python train.py --num_attention_heads=3 --positions="rope" --rope_fraction=0.75 --attn_scale=0.177 --init_std_down=0.0 --optimizer="soap_variant" --warmup_steps=200 --decay_fraction=0.46 --max_seq_len=256 --dataset="wikipedia_en"
Each number is 128 + 24 x the weight over its row's rms, rounded and kept within 0 to 255. Layers, rows and columns count from 0. The size above them is the row's rms in percent of the matrix's.

# layer 8 attention value, 96x96, rms 0.197, rows 71-90, columns 0-31
size [ 85  81  75  81  77  81  88  80  78  83  86  85  80  84  71  81  78  77  82  76]
[[ 99 114 107 140 139 112  91  88 130 166 101  95 130 125  98 119 147  89 135 137 124 170 126 120 122 107 147 142 153 142 147 135]
 [112 136 105 124 109 174 121 112  89 134 108 150 112 146 113 114 115 171 136 111 126 155 135 159 161 118 123 151 122 152 142 138]
 [154 134 128 151 121 136 112 175  79 138 171 176 115  75 128 149 101 129 119  96 135  98 145 122 129 119 111 104 131 138 139 108]
 [ 98 127 115 137 100 153  83 106 162 122  99 145 145 136 180 108 149 118 119 173 131 119 123 121 123 118 143 121 106 174 106 114]
 [107 112  78 113 124 135 105 212 164 152 146 158 140 137 116 134 103 157 110 132 134 170 100 108 125 119 150 173 146 123  80 123]
 [106 119 100 135 151 146 125  94 119 129 109 138 138 115 136 149 133 145 145 178  90 127 186 160 149 147 144 110  78 141 122 137]
 [154 103 142 100 123 145  99  90 146 163 155 132 114 140 122 164 107 139 102 153 118 111 126 117 137 154 134 128 130  97  81 156]
 [146 116  93 146  86 123 133 154 117  74 108 167 126 142 136 135 113  94 138 162 112 163 159 130 108 156 123  98 115 102 120 138]
 [131 146 126 173 120 139 104 126 120 144 136  98 106 139 105 147 139 144 143 145 173  99 140 171 130 131 124 120 108 145 141 136]
 [103 120  99 132 143 122 131  91 113 101 164 132 126  96 155  99  94 132  94 104  89 114 133 145 101 130  85 118  82 126 115 136]
 [101  96 109 126 145 103 128 113 105 137 117 164 147 140 126 143 108 106 178  88 127 101 140 140 108 126 140 103 110 136 149 109]
 [ 86 153 134 172 110 130 140 153 133 184 149 113 136 120 132 122  79  84  81  96 100 116 112 135 122 125 120 117  57 129 160  90]
 [142 144 135 136 109 125 162 124 144 108  84 168  93  92 156 128 149 121 122 155 112 137 114 116  88  91 151 107 129 138 138 117]
 [116  95 106 105 111 122 106 159 105 107 121 119  99 157 137 152 125 131  94 112 161  91 118  88  81 142 181 156 123 140 140 141]
 [143 116 162 129 129 128 120 125 125 122 103 121 131 104 152 100  96 122 130 113 135 149 104 142 157 107 131 158 153 122 107 134]
 [177 130 120 125 114 126 110  99 112  94 102 181 136 170 119 130  99 126 183 177  91  83 111 130 115 174 138 121 116 141 143 128]
 [107  95 132 108 136 122 120 180 157 146 107 138 121  98 145 126 143 123 157 144 133 140 124 119 146 164 163  99 135 147 161 177]
 [ 92 118 117 159 148 143 122 108 110 129 169 119 179 132 112 118 134  98 132 131 128  90 139 136 134 121 130 156 102 119 163 161]
 [137 113 101 129 126 112  98 128 113 156 117  94  75 137 144 118 136 117 133 135 111 104 140 183 117 132 172 130 119 129 135 149]
 [117 105 145 148 152 145 125 100 131  95 143 113 121  85 141 108 162 126  97 111 107 136 112 142 142  97  94 121  86 122 117 102]]
# layer 8 attention output (transposed), 96x96, rms 0.171, rows 71-90, columns 0-31
size [ 77  75  76  80  72  73  74  75  76  73  71  72  77  72  74  71  68  68  72  72]
[[122 119 134 128 111  94 148  99 145 139 111 115 143 128 112 125  79 172 181 162 165 106 162  87 134 106  96 136 106 137 104 123]
 [182  98 189 148  83 105 112  99 142 130 140 149 112 147 156 143 116 124 144 146 125 121 128 115 143  75 158  95 130  97 141 103]
 [152  76  95 110 172  93 171 101 102 127 134 139 106 131 138 149 116 145 104  89  84 126 152 144 131 145 169 111 124 151 103 147]
 [133 123  79 133 146 120 169 147 127 120  95 142 130 139 141 186 146 154 128 146 115 126 152 170 170 147 136 150 134 108 142 137]
 [129 121 114 135 115 139 106 155  80 124 167  67 114 129 108 136 109 127 134 172 117 105 128 137  98 110 101  94 167 124 143 141]
 [160 120  99 132 109 136 127 107 125 172 114 149 173  84 121 152 198 138 133 101 108 112 129 107 118 104 150 148 120 112 144 109]
 [112 137 128 173  90 121 146 141 132  88  80 133 129 125 142 126 131 127 136  98  98 155  94 133 155  80 127 122 160 100 114 127]
 [116 102 120 146  93 150 113 137 132 138 149 131  99 111 133 168 141 158 151 115 137 143 122 185 135 110  88 111 123 148 160 162]
 [121 142 113 137 119 116 118 139 142 108 139 169 166 130 148 109  95 180  97 157 139 134 115  96 100 157 122 108 114 133  84  96]
 [114  94 134 158 105 120 140 135 202 105 170 100 139 164 130 144 118 121 143 130  94 144 135  83 137 131  95  99 141 153 128  68]
 [128 133 124  91 139 129 119 144 128 171 118  93 142 133 148  97 145 120 122 107 134 121 104 128 161 114 105 135 111 115 154 135]
 [121 114 149 117 193 110  88 129 101 142 127 123  98 140 143 105 126  91 119 130  89 155 136 124 157 151 120 119 130 118 140 133]
 [168  77 146 141 131 130  97 100 113 146 129 113  74 140 122 109 138 128 130 165 149 162 120 166 175 178 146  90 161 123 151 103]
 [129 142  90 125 102 108 127  74 111 129 153 151 132 119 108 113 103 118 124 151 124 160 102 155 121 131 129 144 138  73 144 105]
 [106 142 169  98  78 100 145  89 147 101 125 105 108 138 145 147 160 138  86 152 142 141 173 143 102 173  99 106 153 138 105 101]
 [112 134 161 137 128 160 121 118 110 130 105 142 114  80  92 165 148 111 128 132 110 131 131 177 122  93 125  88 114 134  88 115]
 [170 130 131 125 109 112 158 166 155 115 139  77 134 117 109 108 143 167 136 144 144 168  97 149 105 109  76 109  91 131 150 101]
 [138 138  96  72 134 116  92 145 130 132 164 116 141 163 116 140 144 115 168 158 188 128 172 111 161  98 133 100 152 124  86 170]
 [124 125 129 156 132 133 152  85 171 139 108 137 124  72 129 108 145  95 128 121 157 140 131 126 141 108 127 105 127 105 135 121]
 [ 80 159 168  76 116 100 157 129 128 169 133 151 112 162 106 142 113 111 146 147  95 105 143 132 141 111 126 164 119 107 158 108]]